{"n_kv_head": 1, "vocab_size": 4018, "norm_place": "pre", "norm_eps": 1e-06, "positions": "rope", "init_std_up": 0.0323, "optimizer": "adamw", "final_lr_fraction": 0.1, "batch_tokens": 65536, "seq_len": 768, "doc_mask": true}
Each number is 128 + 32 x the weight over its row's rms, rounded and kept within 0 to 255. Layers, rows and columns count from 0. Numbers have three digits each. The size before them is the row's rms in percent of the matrix's.

# v: layer 16 attention value, 128x384, rms 0.0429, rows 29-78, columns 256-319
# o: layer 16 attention output (transposed), 384x384, rms 0.0376, rows 29-78,157-206,285-334, columns 256-319
v29 102:105137101121142110115140174129117077083100125155166117138168098112120080087132094066197081138095111130111169135123083162135189149140107119134117148083101119120148181153108192104142093162135149
o29 102:095123153166093138099110136121072131134172160118134134127124065125158158128103102130163075184133156102092122146099123121090128100138098095120100118053130138191166140175143135119092166110126172
o157 112:159115174142107157119129161082130117048161159136157105137127144108125126146113092140143096214104133073169130094120086139131105071137113115127097128074114226181154111170170185108115112156108226
o285 098:096140178154101130113094108107111147102174138104187129103117098174140099132075123083150054215173151092120128132132075089091167102142106101131127158128096174150166134120113156124147130160126194
v30 100:140129132150179121107110045180132175108117117148128110171108119124143133151147159148108173110130095161107035125129113131134160153107150089161172130157157121122077097152178074124081125152103121
o30 105:064146085106151101148132098178159126146006103119139139084066160118110132109133137115118171058154083186135144116111135130148108137142154079146160096138171135127102105124154114158114133152097072
o158 105:096175068154125165139121048126086155175064093123100132148135121142169133093152106124107088088112085184140130146143157090129115157116153135114161098177165136058141100080087131141124145085103091
o286 095:145113087094149151136116102157100078118050083142064114111090074158114148114173159168098146089125114125118152124128151155178116137160168099134153077120115113044094152174122069150086139186092104
v31 098:128141102140156155152149039105141089159150153085141157170128125126151116138134131150156235157073099122106190076172114138084125100125141093138119160174159154148059134111165146127117130123142151
o31 104:201097136182173142152143123067131128149150159166128142136135130144151121097141144135094200166162127118109153144173123072127117183118105142158193143114127095138120167122126149110138092152115114
o159 097:126075128194130146113108125119144134128117100157074106105108143088164135097134104150128168179133101135180119064087083147151131158152079163162132110153105096183127166116083088133115089178056106
o287 096:158129124156171132145140149099098126148119198138141121147174094083146135108163124165127207195130107098104123124125112122132125081134089146121162186133118095158081184163125163101134150179123122
v32 103:136095121190145078141134144162121127165120116132202184127177101211145121124124138058133115147157120182162105087144091087142143102120124144124146095143044110152139241160089119150167145104107119
o32 113:180148130143137108147124213117129075136099163143185170133141156125123165116064090177147128200130155127135132111127127109142167176108084158143117155109058096147100100144131133119157107109099170
o160 099:096146127180141132155089134126096107155065062076101134141073143113176160139067117142112182209143125187149134092102100102158165166130092104135119138120129120120171136142093083161133118105185180
o288 087:115150132124100091191075201108105128090111103140148163142115094125128128120066095149130060098129156135133130122103114121138144148088144142166171101119063068093132114130109087177181085139134102
v33 098:148124130072088124112118082153111153068080168104065139122143116096106137109111073109158127133165131102117155132145137156157152124129090139132098161117187186107098063107134089132072109141125097
o33 109:134101088160137128113144073071097176142123118132106129143181108129162135136176140100145122160113139135200129138156166121132084144163144127136134166153078127103130140144107107114120094130067131
o161 098:147082137139147111119077098154094143085123155135067135128138150112105180122136152135179143099112107105141153167112149193138043148198167118135126177133152128145102151108147129113104138161063072
o289 096:136140130133123134114162084085100139082150141157130144144166122174165126123153172104137127144110098139175112105138154149106089197127147124118091228128138163160101084151112084133135132105073127
v34 104:083155120123106187070159111132120133095129129129112111134135143125164119158214168155153140124138181131113146136141096111145100132151174094144151152158150187094061103103098174120087112122102123
o34 107:191132135109146140104133165137145110134144091142116087094146090129138110142180118149129173143139154118105116118166108132186143100143108062124124119112164154112136107102125093166103074111080120
o162 109:155102170134113133110150163153161158138171138121089071115133112130104143163121147176170140016159142102148126144106087130163132132115084107118132143135076156155166097134089140109145081139115050
o290 101:200140139115166131125133143144172159128150079146123099112149087121161132138189174137157164144101128114111144117154118171164120135156093079124149182142225169125101094119134140136107114052097127
v35 098:107103130111177243139168163131063161141059165129114118084137086176099175209114117147129097106131131026109139139127117130088131147070127177080107128126141246154114102092129099122138123099158104
o35 100:143137129154151122132155139159117136143124150156136141126209109173114099162189123113131114109134146103179091134121135150126143091094101168115105184132086121184143154091116120098195098147060121
o163 100:109133098122127123128122109205115132121133136148078119113161135156125085180112110100154130000097164118129109167101117149158128122105107147096119217182102102196139130105132085092140108114150036
o291 088:131173119168104145174110098160081165165093126158128150156143104171111113137238077106133111069132118151161139123130136168129103137090115142082101128136105130159127154090120093125138095146078109
v36 098:163113109142115091071135155155147075065133117145154088087087130135109061173110082140136133163064138081121104125100073087224063129119165136143141124084067163185150177153122135164165125174157137
o36 098:119095130180111134126121115154092100075170138152197140104097100137152101153141090134138115109152101141133084131064089120140077089121165081174104104102054114147164096100112120098163114142131095
o164 097:102143162150164182155206127132095079061137140167170145173080195152153145118155138104123074195145108077144112137132139087116102081158149110123124084127101106134113136140140112134102160135084167
o292 095:099084139140127122125116125131074111068123155125181134137065149094115144157114111141107113127179094097097061126072095120168094081128133126140125074135082068108135137116164122124175155149124112
v37 106:095082157146089158177126097163141171175082073121093123154109127058145089162150146119121139105112147092113084122095058098112133094076110105090082138172169067132158201132107117167085144152177139
o37 103:022136130140107118160124125152116100145145075127080117128141152124135106126152150092132181062138087129097085121118135145109127127110155106138158123091173124179147107102140104131192140129158095
o165 119:143139128111123121110143126135189144127172151096123131123174140104127162136101142108126178002093111118159088178100138152094064136121129135129174135112197173112151102151117179124174108146147076
o293 104:090209133122132131179163166167164119125145174160112108125157124138137164122080140112142136126086092110142105087130102148133128136174109086112138113133237151145116129174126166092133132103097165
v38 100:059123159142110156107058191110136164143074156132148086139124043127097061142100093074092115128111106167109169126109151169174142127116110137095142171107180184093091058118163123119115109075164115
o38 096:055141156086079118108102078189148125077141152155198138136112170126136038113165164099088121088094144150117093171080117095127129063101124189179096119093102183175088134152152158120153156125095081
o166 099:122158105044106166149122142130141161133153193167200145125105164130157119093143096095150156036120134125134152123097154100084120128110133149130137137098108138153108154178163158117142102087075090
o294 099:053174150116058114133147067167137155116123241150185134121102170110175117113152124123106109158115115156158079104064088094116141112146118093120081104181097102125121143127126149099147122124061171
v39 103:096130095127134099090074178140160106150143147133128134109164111134116062167120200101153186096145121109149087144132112172125141095135183088132048127102139125123056032117138107128107077186090122
o39 099:079111117144137117106113087083115152160164150086165121121150128116114142124138175136155161134150176095139161062137161169124089131152159131151141076202111123123124124124144128104128104126126085
o167 096:105104173124185120110147164090174096136141125143146128147119119062131165148076102158173186168211154135160189089167139154118113128146148155095117084088132119093109181130130156100077096125166103
o295 104:110107102109117113172148146107163109116117122164124100163163122154114169117154162097137185130123150107101164056096155185159151124139147096149125098135148136119055099125143095109102076168177108
v40 098:116142099161083132152155145142181151172007142125142120089089141111157117118098122123127082132146110050089150187069145159150095149091141096117096100115132133111121147115140128214178117108146136
o40 117:164146084133111116144143163164103126137069140145125147091118125111133118148205117111173100100139104105119089169040141129113100149104116109131122101079164133134164131089144100154144146115137136
o168 093:140086104063166140086142113142187065129152167153171091111147151161123099125171154078128107133166139083150090203093128105123082095156129079153111125096144165108148077114180165124120115057110157
o296 087:128154088118177124132120157150128150108076135186142121127129146111124147159140141110124138108191133081105118168096077126169077146172102111130108119097178143121117136115145163144152122102164153
v41 092:046095118106095084167169063119163186188106104093098215140159109091122135208129164132191166081134090080103083187123174137097193095126147114116114098183127133107129146118146161138125175116166133
o41 112:000140145107106122145113106115146145181121092129100141117089115113142164113028102098176158023161116112083150122132117152104134111157109146126121096119189124180155107098140154134115129144182055
o169 085:108153097096128111138104144116096142179125139151126123148128109115106136145079111134176180000155140154094073126108110165090135139145133178162156107175195139153138094109143112150164107157184028
o297 087:086128096062117121122144124118154124201141097139079130126174107119133173109063131099158180028183143139079150127117110122097160135173098123147125124124205097123135106134127146134137113137141059
v42 107:123130134124157137117165163092150156118189112138169114208143126092169122136151134156087141128158105118168128134148113087157137184101110102126114177105110129180137113175177120099099097138149160
o42 106:145095179173146134140124135112120091123140121140149153115143179162142099104036145145118180218145104146131158138146143077116183175123103139151135180118152137176076132179169144131156121115160156
o170 108:098107085136067106125113143089100136138124116089110146149141086063099120144089102148119177158152121187127098134091146107120167111089158165128141087155093152145171081127104070168174122135180126
o298 102:121126128175152108174111164111064108178134082163122120142172130133100109116065148140127208175123114169133139132116125101143143082120099122124143088113128155131087179162144097127116123140161101
v43 101:167158089174133170095160132149164110121129169116135145141162147144134119168156034132053196141084162105144133191166073123183087129108139076091101146090178125133139125126192114120135133104093124
o43 107:178104156098170158139124134170199121129113150178115127150083098113134160144093118138108234173151157108132142143120120164087080136136121103102123177117164097171092149150171158120135123116114141
o171 102:185097135134166128147135112183171130138100130086121124117095109111144145099235118076089089197138112105083164146147096178126166124085103125105069133125159102154139150114169077144125187082143137
o299 097:194118114134139104139144152121151127162129085121093119145094139099135171153193149125136219156091140156109126150129137158122132106116103107087140125107086110185091118110214140139144132108170116
v44 097:156129122164150162157131095131125115191145111110114122121113122112152135149153125177147127107149116146106085129149113066062147146201122107128044091143148119155104080163085140167132170097136144
o44 098:129137103125183087131104160081087169226079108125131184149134157099133122127120164114127165057159127144145093176149109089134145129118091179147143048113175119121145095111135112096133142140105089
o172 099:154125139135130102070119136135156141144050061060165126119126108128173136141127126076133142085142132143111160149153145154156165098081118125170139132162159120116153142088136127145094158107097087
o300 089:106096136083127134148137161115103099233118088104146141170131178128152153136124153052160182040161122160116138169132110146110124107084099148131128051115157098130114131119124157068127127130121068
v45 100:135181198081143167121076104113116087187049114129101133141109214162108163173118128128166129125081127143141135105139136147078168145140149159092135137109159188146119077149157121116204103176081141
o45 092:105155156126138128131144115103091170179118074138102129126072149126160165113092119103122149157131113102098112152145190156111149182102050117141094119137184131110125160113113134171111137130151157
o173 113:158163098117110166171083094120062148124136124121124087115094186140155150175127155104119086197045070077116130099166155179147067131150123126101098146153153169159114124095151123142193141107119185
o301 098:137149180099147090097097125059076124130146118140178133103092158130155132089122115109154096255130120111108178104169164162158166176155099118112091133125105134105106101130077144130145093179104203
v46 108:134149099126099103105106138110102182221135103143171112146154132132150149016128101161132126150142146119118163105144039106149065147183164154141125119141149115123124152133116154120103092098148107
o46 119:173122096108112159093127140097143126128130156145196138106152111136148084082094113150133078146151191125137164100181100074132148133186113165124101090150060136112148118123097146128106119111173103
o174 106:177144071104125157064101157139114146154104199138144145168129117093131095152045145124155134101205123153139128121156083093150144121103128142100106132093094153066126131124116094104142093064159126
o302 087:218145114100075143135106134136125136120103175135141174100138095097162084074038127129100071128097143143191150143165085093143138131157147134096165126130097130128173117104096116119053061080172122
v47 089:141088104106134141153166140150102123131117109157190131124173140168146138167120085157134144119080159088120145136117084083090124085075128134130134112111048112110106128087009141152158102096096141
o47 098:143086138150089105172175150100134161140150139127159181131145157123156183138098105139123112220111140115196141110085136128131086140082139129114164154128137118213141089134131116121103118063118219
o175 089:135088129160073076117141135083119136131106123046151165146117136085093111169129156149138167208142144113127114135106135121160134114131121156154129124148136160199162083106097101195139144092148197
o303 085:113098111145110128153164164121129151130186102098168181195168079164093114153171141137105140139145123108132131143123138147165066126088157156108175159119119140188153122128140132126115126083191135
v48 095:155141127141097121127092151109103147165101172140192106156114147171125144120144154092075096193074104115112079100149081149139196082192143093141089101047127094151166103150112126171088105129153154
o48 099:144104108100035181138135140130130180160115136179133117153125169091109164156116108136126091209108104147078094142147098080148149212138097181130122129151143104141086133126140107090079131144185170
o176 098:142164176110075161148125161150129113054107135102168105142114160122127129166107149123092056255124087115152142134155103117114118133132084125110110133104131155184175107152137108107135167147143251
o304 079:089164133107093080151157157110146189156104117161122089140124146121113131168073166108163083158054113109117068134094093100127155139162139091134128155122186123121093111092153087117128184139205115
v49 091:117139165211127106094122166129180179109165130128141137104124147091119121125150149111122135173047131114137179137078131176101127137122139118151142165074143060126173196155086191194163140130135181
o49 093:171151121162121156141141165031080103151220118152144147144184122119150111120164119149120141255102131119107123115106131128142123239061149156164137183061121116161129130149100118140176113146131198
o177 095:143092153152102128127141149040118058060176117130139196129139154079148099127129131116131155255149085117167123117092118093140103168098124144168124147100123145172135114154088126171177128192140255
o305 079:098173137157170134109120154012104130130156125177141132128181101094153103114106117134149148255106078089136146098115134113165134164106152144134137217090154100125129111177129138147186132181142203
v50 098:136162118136077157091104107114156110138136143175161114140061125174162146117155106088116122132115174136066086097103167141142131080147058115123108170105088116124127108128171144148073181102072145
o50 098:104187137149129141104142097153173106184142174195126150081115177125133068124137143066158109184081126124138075125148128096113206102136094111166135207133150103157084125138163134149106094135141133
o178 108:198125132142145205101149108157149111147134120140151115141086164079144213102161128077141166085090130100140125108149112161081119170131065108096138141082212127126093143176152136144154126140138056
o306 087:111124128129095148148148124097184104183167133159197109102088167141091094104110166105136069115059110134115137116131120084125163106120074150176162157136219116184100100125194135161092104108163072
v51 097:113136136171162087201104118116138163134184081144093048160143105139102110080150165115167194132126117114108120136128062119156085157083100135107150122121121108111148141114137102086128062132122145
o51 106:049104103090093153150145119127145096092191116141125105111126110164141085070017108117129177163156126152101159131121137127160141141097149149151140139099127156202117161176126152152130089124175106
o179 085:135111077124090094101135133068111127135179176106149153103135145105154131131176132128129207130111125144184165113126180127156201184078112165185146092105127121178125117215059142159185107150163144
o307 092:044159124107098073135128111121167170135185129180105086070134084158163071088059118141129129176092130109151156116101157093189148116152115092121116126086138131167124138177123100120091136119155141
v52 097:090161141111119154096148094124161131083160097064164139075122100128127155179131120139140125113180190155138128140068115076146158115048133174140185126151092070127132199124064089118155060126124134
o52 104:135194135104107109145137159154110080088080149125122130081125151129105149189130103105106146113105078115137093093092116166152173073062193126129121194129124084171090142065143081140158132144127166
o180 105:136108152185104088111128139094118166146163154094092139110158140129113167159118109120135211069138144143130114156119176128082185189157174143168128144128139122163093152074074147156178110193229101
o308 083:159174106121128131117077111174134088067076209153131098140063154145119111172052110129132121126137099143143095117126135120125091107112207160149091130081123110110101148129115074131145106135167194
v53 099:130138097197148163132146148140151104153188126107164120168157112182149185130147148138095122124154168058102125137156083148093166163127158100115161138101036104139092194144170115155166144124111097
o53 100:091112170163111117124167192121165158148150115165109123155124073100117155129026082085125144154173130105147124052125106122114133170076115080115107133121030153155146150088104126128137119115128173
o181 099:046096152137078104128160142113173146136121078136115135148090062131100084149148112135095183108136172147101113088119106103159165126076128086120119146163078066149150099129098126102153163118100132
o309 102:104130124088142056140166161117148136205205046109125175167116101093133134129126107064117150159134126153128155079137139143134125148075130107122156099139042079100113095093166132145158148111168162
v54 093:170137188118093139139149160088134098177047165124127090198137098121141142175107094118128109086141097109149143214078150094211096156051094130102085122150092141125120148136099163132075135101157105
o54 103:088123177113132111172100108198134107107105128152128127138113099146158088108023129136109112053170095091135134160077172088157072075114097107105099115087158129116131111141105132108100150139138128
o182 094:114188083105131121103101067193148107149105116133143083090112128175158098120147119118154132000155134149107058156114140131118053020133150102113146151150190137092143104083160144152096113071109048
o310 088:092142120140107119128109120223097076113151129145117154138150115140149118137084086138103154075244134129137140154074087098148077064126106135117139085148129102118157171180100123115135106182097176
v55 104:110108140115157077081131141111117094211062152114123090136102152100112137135126127182132165094156068124117093138115141136143115134110078167131138128138123092141059160125123102093113120089134135
o55 112:177098128125090085110157102065137138104080149101211094113114179080116155154209113142089099142083120152145122148098099077109127182175121179140115130179156135120110107187100134100083114121091126
o183 099:127108164065122111157163119057144119080080114123202101122129129078136096110112111194087113195121139134088140156168117092126144154141056135159099099101130145130106136204140154126077123143073146
o311 105:138093125118085056111194085092126115077078169099187113147104180101126153148194133149094141087086118119140090140098105098084142125166119164133113144170103144151123110109133142099110138109109087
v56 094:150157124181150104116174113134132148181116141156074094140113103170112175149163089114159123131136157125146123129202125180131129125151066065121161210194076115139126079131139108147124167146051182
o56 090:183137124156140158140118128162143118209172137127103167096083123163109105110108115127145149232152141128113141186141137182116160171105085107143140216190130140126099139090152134118161110129136175
o184 099:167125144119113123140139141111119081131134140081155134131078116133143131061160087132085172255091071117144145090144161174130151164100123086138103137103143132117108128131146118165165153128166224
o312 082:110163154201110130151130144112109113163147152173110123120106143103103094104147081175126130238097093132128157143142112125154154155125125060158123149175068143157120132111117109132159105180170154
v57 102:084135159150075115105142133137129145146052079118173083075143147113144166176168113149028129111109181165094098159125120087161072098148132126152200119155137100138073112144153106142086114155122093
o57 116:120179138087161071078122138105195084149023122124168104121153184093103126164255158173107151110174096144079104173094110084111120133171143149176139078151154131116105070135102115162125115138109114
o185 097:126168116105149127102090142160158123184101123116111123152155191156140161139133136158117105071170154124116137194135091081097121122194090126150138084137119136096078136112069156154147120126170074
o313 097:151145125092127106111151131137169080087042165100177085102103201109110153160199173180088166073124160142102108147117101132117125146185139112180131097158135139120116079115094132133093088115092091
v58 097:152149043182149110112144121201131148096149128132149159061146156129108120178178128150109111104065143158129056116155118168127145092077157085116113143108138150181145154056057070148109128122040150
o58 103:195125106095142143115128154120089123147059119118091139108143124146107185180255114153121163127083160136089092156098083190151127117110121110118144155167212130155098122063166075105161152112103119
o186 098:197119166131106124093149178152124107105141127104136135086187143148121167133147079172103071207144154117115112165120085098141182137143078158163152121130125112156146129086109127126088150157137156
o314 096:164111082136144188111131161148076135105123118148095140112147122135115171167156167163147122106116148103097101154127092161173107124133092130102147186098230135146117160098154138107139151098129066
v59 103:153098189110188173104075131109096130076148165179149142119126090179105093120096144144063173132176156143146119127129147157117116174116128114106126144086152149117135146129123161160138161128101139
o59 111:107126101120167142144117127131097162110145115125096132134105106200122110128083148140077177150117114126173102128138137138164112090083150137110124120119135121108148162137132146137158144134175146
o187 104:166152175087106156125158134119120159070145116093179104150060114119087132157149105150099139195095083093155083075101130151126122104090126112094130151132156117112138097142121160123132109165121193
o315 095:103135155124194152129124123128099160154178097139116118154117111178115078119111147144125193161117101139206150104161138148170112092112143087071111141108190145082122163140123144109147139105159129
v60 103:125147185139116123194041174114127200152115114135182113146134143168115157139114095176127076147159129123067129090135137067153093136112086113117098111130157097156159082176127135122092097086116141
o60 109:125126164141112111110135161146134112111127159123219108106206187173155097083155141141138083183096124122134123126099128136104129168132130161105098116119178095137143141142128119126124130073127219
o188 102:177108162106118115119179173132147145131138212089159125132193148163128155064115167100146131092139126105147134166109127121073167162129124123128157174111171179142106130172144188101172061119142171
o316 104:088107162109111126127138191150187179126122142135160113111180190166160093086089155117143093109039118117130128116104102098155126181157108137110112126149217134121135125148128130090109078024127167
v61 101:131086139094157118160091193113093139085166091104158149067091138140108113122156171121065112154174145187157144155179090153192087197113166129119156141148131110137098166170163157199121122183088129
o61 104:103115137075114093106122154143137118085104073123158120121119113144088104134116102144098181240156136161143059103124118171109074128138127107112183135136151119113090117106129115136136116128125232
o189 107:164109202086139124135123132095108148092138115086169132137118171158118126138114101144098112241088112142136100087106115119145140124063074144106152154175140160205080130185097137130135150179158230
o317 097:138089137095156091127119145103163121111128100133186092083107150143088133171160115115165176183074156198197090097124096178091096136132131109121196102193128148083087092076104145145143116090131166
v62 093:139148081081122085099124196136093139089126130101147137128137102071164046108068102104098122139122179141067161137140097171122108122142131152140134129135140127114114119109133143118164103177127164
o62 100:072101110181153106118121103088100158105166134136130139098155097108120118142223141124117125151089142129120063150107086053144094106147134153124098092099164122153096128142126134163098147112125110
o190 097:124111169124144106133171129108151139038144164218200171103136138127105108104179077125147110238098130069112070115121129099124083113130169116118102144126133113128054155108151145148091142154078174
o318 084:068085138138121135115199075080137163059154160142183122116123127101131105140158116129130164172086133123114049112103148097145112112149176128147100130106141114159153157135126198115117142202175122
v63 099:155125115119105134117042141142113124184169137109168072078092157176058130113170048139106105154191126208130142062189154117149144096117132146137140116132145107131140157081143065143108090116140126
o63 103:195118110151095144106081161189082126147144162087081110124127146120132069129115093105107152142091151130138110100127108118125163087076126139106124135136094144121146156099125081120139182156144207
o191 097:160094147126135151072149199153133137108138163109201069106135149160164097162099137114144103232127145130145113114149114158084197085135107033099130175109127146155101138053158149129092108133126218
o319 097:105113123095140138101041164231109144133165146042101119119164160124139065107032128135145077075108148158130146196126119101116130129140134141095119134110131121096128163103123102166107145062123160
v64 107:106133111125123124135115094114085144106124162134133210157123156121114177120016123113149107115104078097081191124109104149150096147133125167154105087088097190156063144093192119112172160102201162
o64 109:185078130145101140158169093082127127119167158152175131141138183094145108133154112145127045159108109080130128116104088090144066142162090172156111081136058145135158122140114171134153117116133140
o192 106:134128086111131133104099123114086123155139149131117175130150223077136143147114134152161120051123067094162120124118105118104050141177110175159123082160097174174132130127159107143180117118140053
o320 107:169079158152124119156165110121093138149150168152180143142110146113153159157170117118101074084077075090137146079088102139119070167129081126131099117127074154159121088077139114132167142096105115
v65 098:100098117150131179150134106141112152086147173145096134126147136108174130128097093116134080096154155117151164095115146117122147174143173206116088087144107151198131123143093141159189117131165114
o65 104:158144070158135098152120158124094153088108161127076116176151148136109099193185124092115121030107123147115151142172117134185132109088150152155114102110096094165151135104127123141184105173146123
o193 111:162080142207112142121109160167176184158114121152082139160109163127101152189154103130082152038058150121115173150116110132139118134141127095095127181178140094175180155130105144080116108131174094
o321 086:170152109190139115161116153175138182111080161113087147201073155110111149178152094128129131019138138126090124131124141128151026152116107136083100097114143071159160114123110142130171141161168128
v66 097:115096191093142101123128125095165175121117178074164126137147146180071158092059100150062147168135105053046165103080178168136092162087149175147115132159177120061172101134141108145125101132140132
o66 107:106137173160111100119160144017153178124107125085193116109184170168139100107185139109139097165124087101177128102094155097136153169113129193159137128130159109124111125124139176130151116158159147
o194 097:115112093139142085128086109076100130154107119120140097125139139152130122127201180101148211180168119152119079118047149135143209211113143181158153125159137138139102141112163090132212138166132146
o322 092:139122127162128145084151143040126159092047143118143097121164146151104105079224150160129166166140127111111117069102135128155098131138131196191111150120164104127112124172133157148154089170092128
v67 093:152138131176108158110110139136171104187129152140071117141061152154073141191123158146139163135122160162126116091135195146128111142125037220078132112095165218097121144112147141150202098079115127
o67 098:185071108134143151129137102170109126179119131100118137136080135135116126166162174146109184116122105131082110139078067196149122062078168154134134158184099107111184132067123117098176195111121114
o195 095:207116171130102132142152180147120134142130183160181161119069176098146096165135146136128071136165137084134139147110073123148139129084110155112086140098116090213145132117135100128134141124125170
o323 088:123097107115142107150103083180128172182155172143124128118088096111155141120108075126114088038122107124108134122078073146104133139167118133075058159150147126071188161088122131097143147073083089
v68 102:113137131145112150142150098157113107132161127052105161151130139139107162151151109158076160137129086099081107176126047147092128148101114181135103164133106233113090159150094130122143093119136117
o68 106:119090158204141157149183100121144135094209093140109125107108103122146125117138117113139132161129143094163123145162123088113113221059124100156110160127020118125155117098090147108166073167111159
o196 111:040106085137145123162141088146132168136159098169098094114078095165096124141203134147124209045102110169103095132105153132145141217094137088099123096137072057125145136114075089104099109136158071
o324 100:109117125145094113143186088122147135143156131122137121136078110064089142133227072131120183129120117144123125142138126140084106174109075094177099110149016124117151094091106165119147095142140136
v69 102:145078136095105159122139140109130102106079158161102070164107069123138121133141152177144125112129107155127131149126130204126127095139141177143066124181149150071060116144076118169141165121185115
o69 106:169154091103144110094125089173091089094126126136147118129180138122143040077157162156110139175117132160179105126117141065119091159136144105173113114138072164074142125113092125133155129170097124
o197 097:104141134083113126116166127182112076059126085178071145107057124139140089122160136098111172142132123123142126133133121140158063087126112044113110148133059138114167143108098141105078133150072130
o325 101:130132110104095125109132066155101098094113175128148136156108138163132081078142080137097160171153143147175114123113094072085098159137124089161123114200086158087144127109077124122114133170106163
v70 100:117126138129117148096207153117133163095118182159118141094096130119107088095148075093097148119114110131126126099148144155118076136146172101137113074120106138140103149129168194180066121127098164
o70 102:160142127163076136132138115192121174119146164142117164112096165126114154132158099126131112075138103122192121119098157128120108124136184125132146173103107106171101120102166143116083140149097106
o198 097:179110154132095145177114123099101061101077108116131116123120108121151114124255110083087134212130114102147109132108105124113126171086115165116131107139187130130181126095107091137127150152097158
o326 103:118125124168112121099148137150131121130048117162124111142106153099095144115208098128151162142148102166149080115120162125070116113147176132130111141096127094132062104102179158122081123207155130
v71 093:098116097109156092091122117110117121128158113137157193155138166164096122117155170146101191089124135182073142161122191100139091105169144082137102154115136058083055155165133154145146109110155149
o71 108:044128169119148136112117115012172087130099106146140100119100190099167127069085117176127182170206119167113117107104127054094094195183141094139139106095137088086113079162105158121091106115160131
o199 085:074120086150215153111123097061117132219090107180128155127135142066125138078146136150143211050157143175188113097127103074076120153142173103188108123139157111003111116113112119149160101099115058
o327 090:154109166094190137092131162053132090188085120142125121088172144098143121054132143125106189166191108199127110141143142108074151173185095103146130154134136087044078058135141126134125115093108146
v72 098:151115094137102112092059084141173199176118124116132140043070164110129123109143176111135097151129140180151078106143207123100141082184095116120112084149145081138094159141108105168132079095132128
o72 115:181140074133130133121144150161098150125113167108108135146108194099103176148226131105125155085056129144133105113118104190119125098130178129114142145176160123098116098082138096113137158139083124
o200 101:191089182152115121108156151128145122113119140139140135122134175128127160113095113112122081231128126124157186128155107065069171175130134097131130148137199121118174109120128175095123133190141183
o328 094:134133074141128125116136135159171138118092161121147142119100212089124140117106148118108138136058121135125135134170139117119120142118183121158117148154212108129097106143155121110130164129149149
v73 095:169086090140158133108144108111083124137116097079155141137085117143105131075196177162091146141131116117084131069184100138148149081167137084101160081087141161130130181130174128142071151106168126
o73 092:121139102116205135107105138171107086068105149135124117145142134130142121074142118133138114067080172093100092127122157101155180031121128157136120157110173139181146123099144158119174124155093147
o201 100:078107084143183075078136098188131156113143118071085101120191155141166188074158177171150140027083124155098118161108154109129155054133117162116109144187089184189127121074111154096127106160143099
o329 090:104125150118206136099109183176094111103141177114150112161139139152087192079129155090101114029066160097109140127115160120125140125143104167096111124132150130151116089139143142082137108104121126
v74 097:092192116140098138131044130104106114165190115082149176159136162115130091131175147131181085146086135166073122197063052135154088156221139102111101129131122179158168157115079122125229103164093133
o74 104:149108142185042149142106115092095139158160140117124152119093123119103149070154147135130094114143155124060141157082083166101118207128143124120115072100128143169146119080119152140153128148158142
o202 092:191130106131149152148110115113130159134156149126192146098107084151127107126228127097132108191178106139109109129058119130149130129117140129152116142079122177131097094110062103149123117136152213
o330 094:136118174154099124134094098138107178151148132134147135080117122077114148098159121109132093149195140102055134155106088141122131227175111083078093094104118118130119113097083184117145133148128175
v75 100:134096122156113142172150096084112134142157107132132075088112119094111139084136163198054104113144103060079156130122184115111175125163149159112136082130167134143092123145198098109136158068209134
o75 092:148123136107125152162138146104095141112136083148136158139138171118169077077123144165103121102063156124086110121138115061152148109103096153124129119102153194064075167153093132110089154110164087
o203 112:050149135132080122124142132153072115141114093161071187145123126127140108114118163128080157099074161169131111139173167083134110089092129118123142122160075071150091174146099079135105161097100101
o331 089:096113153091150107111145151091024154176121078114108140130157119091165106070107134165112126102090130133132094154144154087126134084116103165121087132110160110083045146179139110127093206127140088
v76 090:113109132131111123104176085111173104143152116129125085116106117124175167097113135173123162117127129189112103093134148158117087134142078136088155103090135132153121116132146144137070131103123055
o76 088:080101118122130193085106134185123154110118116106177118089122131110132082112059115129150122020130149131134127075179095191109152037210103136129083120126141103099139106087103109124110185133125108
o204 094:076153130118115124088127127168155172161121189120156130142162113139105098105016139152154103000125142145088117148165129160106104060143121161109153128146134162133113101150134128111112114096079061
o332 083:076155097095114123102156151172147091115131118114152119085129138112155144119066154096156116039127089140144114083143096162114128118166126135137128099160193104087154152170103167142135101092055131
v77 113:120160171128141174189108129100111143087129098179211105172167111114132109101129112126095164170118141122111153073095095136068065154142182077099146145087205161155149129175104099109093119100153152
o77 121:203090133129170158117159166034152133142165101117153107126175111147130117122176144110098139223085158138119150123141099067158111177130135143118101115082153132078071160169136137117142131072178173
o205 095:126114185097156126106151135107183170114158099140125124152130112121086144143088103123106107255129142172138095102098080090132098108089155139107127111134064140093119148198123143124138100078122223
o333 116:183117152145196182120154142101125171165142084116121126117162109148131138140111169111112173163086142149118136136152145095170057147147144142095150131101186159104082177160159182119104140048125110
v78 100:125166090138089038202141056107109162147143131111101066152157128122133106028098097149136169157082108129140096098117114108086185140139132105164136087164136143140183110089102135141141140085151149
o78 106:141146078146069158158155127120091133151153122116085124128108140153136117084058088124157080098060164126113145135136130126163178186125125165146139164127099135206113114095128112156175133137199104
o206 106:161139138124056087109162152090155083164174154108137164143147124141119190121052141172109114192103101124167107136165179099166157198115127195165135095142130142217096103134101104168161165166157177
o334 094:085160115130106109168165167133126137153156100158066110114136113099158167145000144117137063097064128055131109123119158079160101147164107126097114146102128134208146123155119142147126113155173098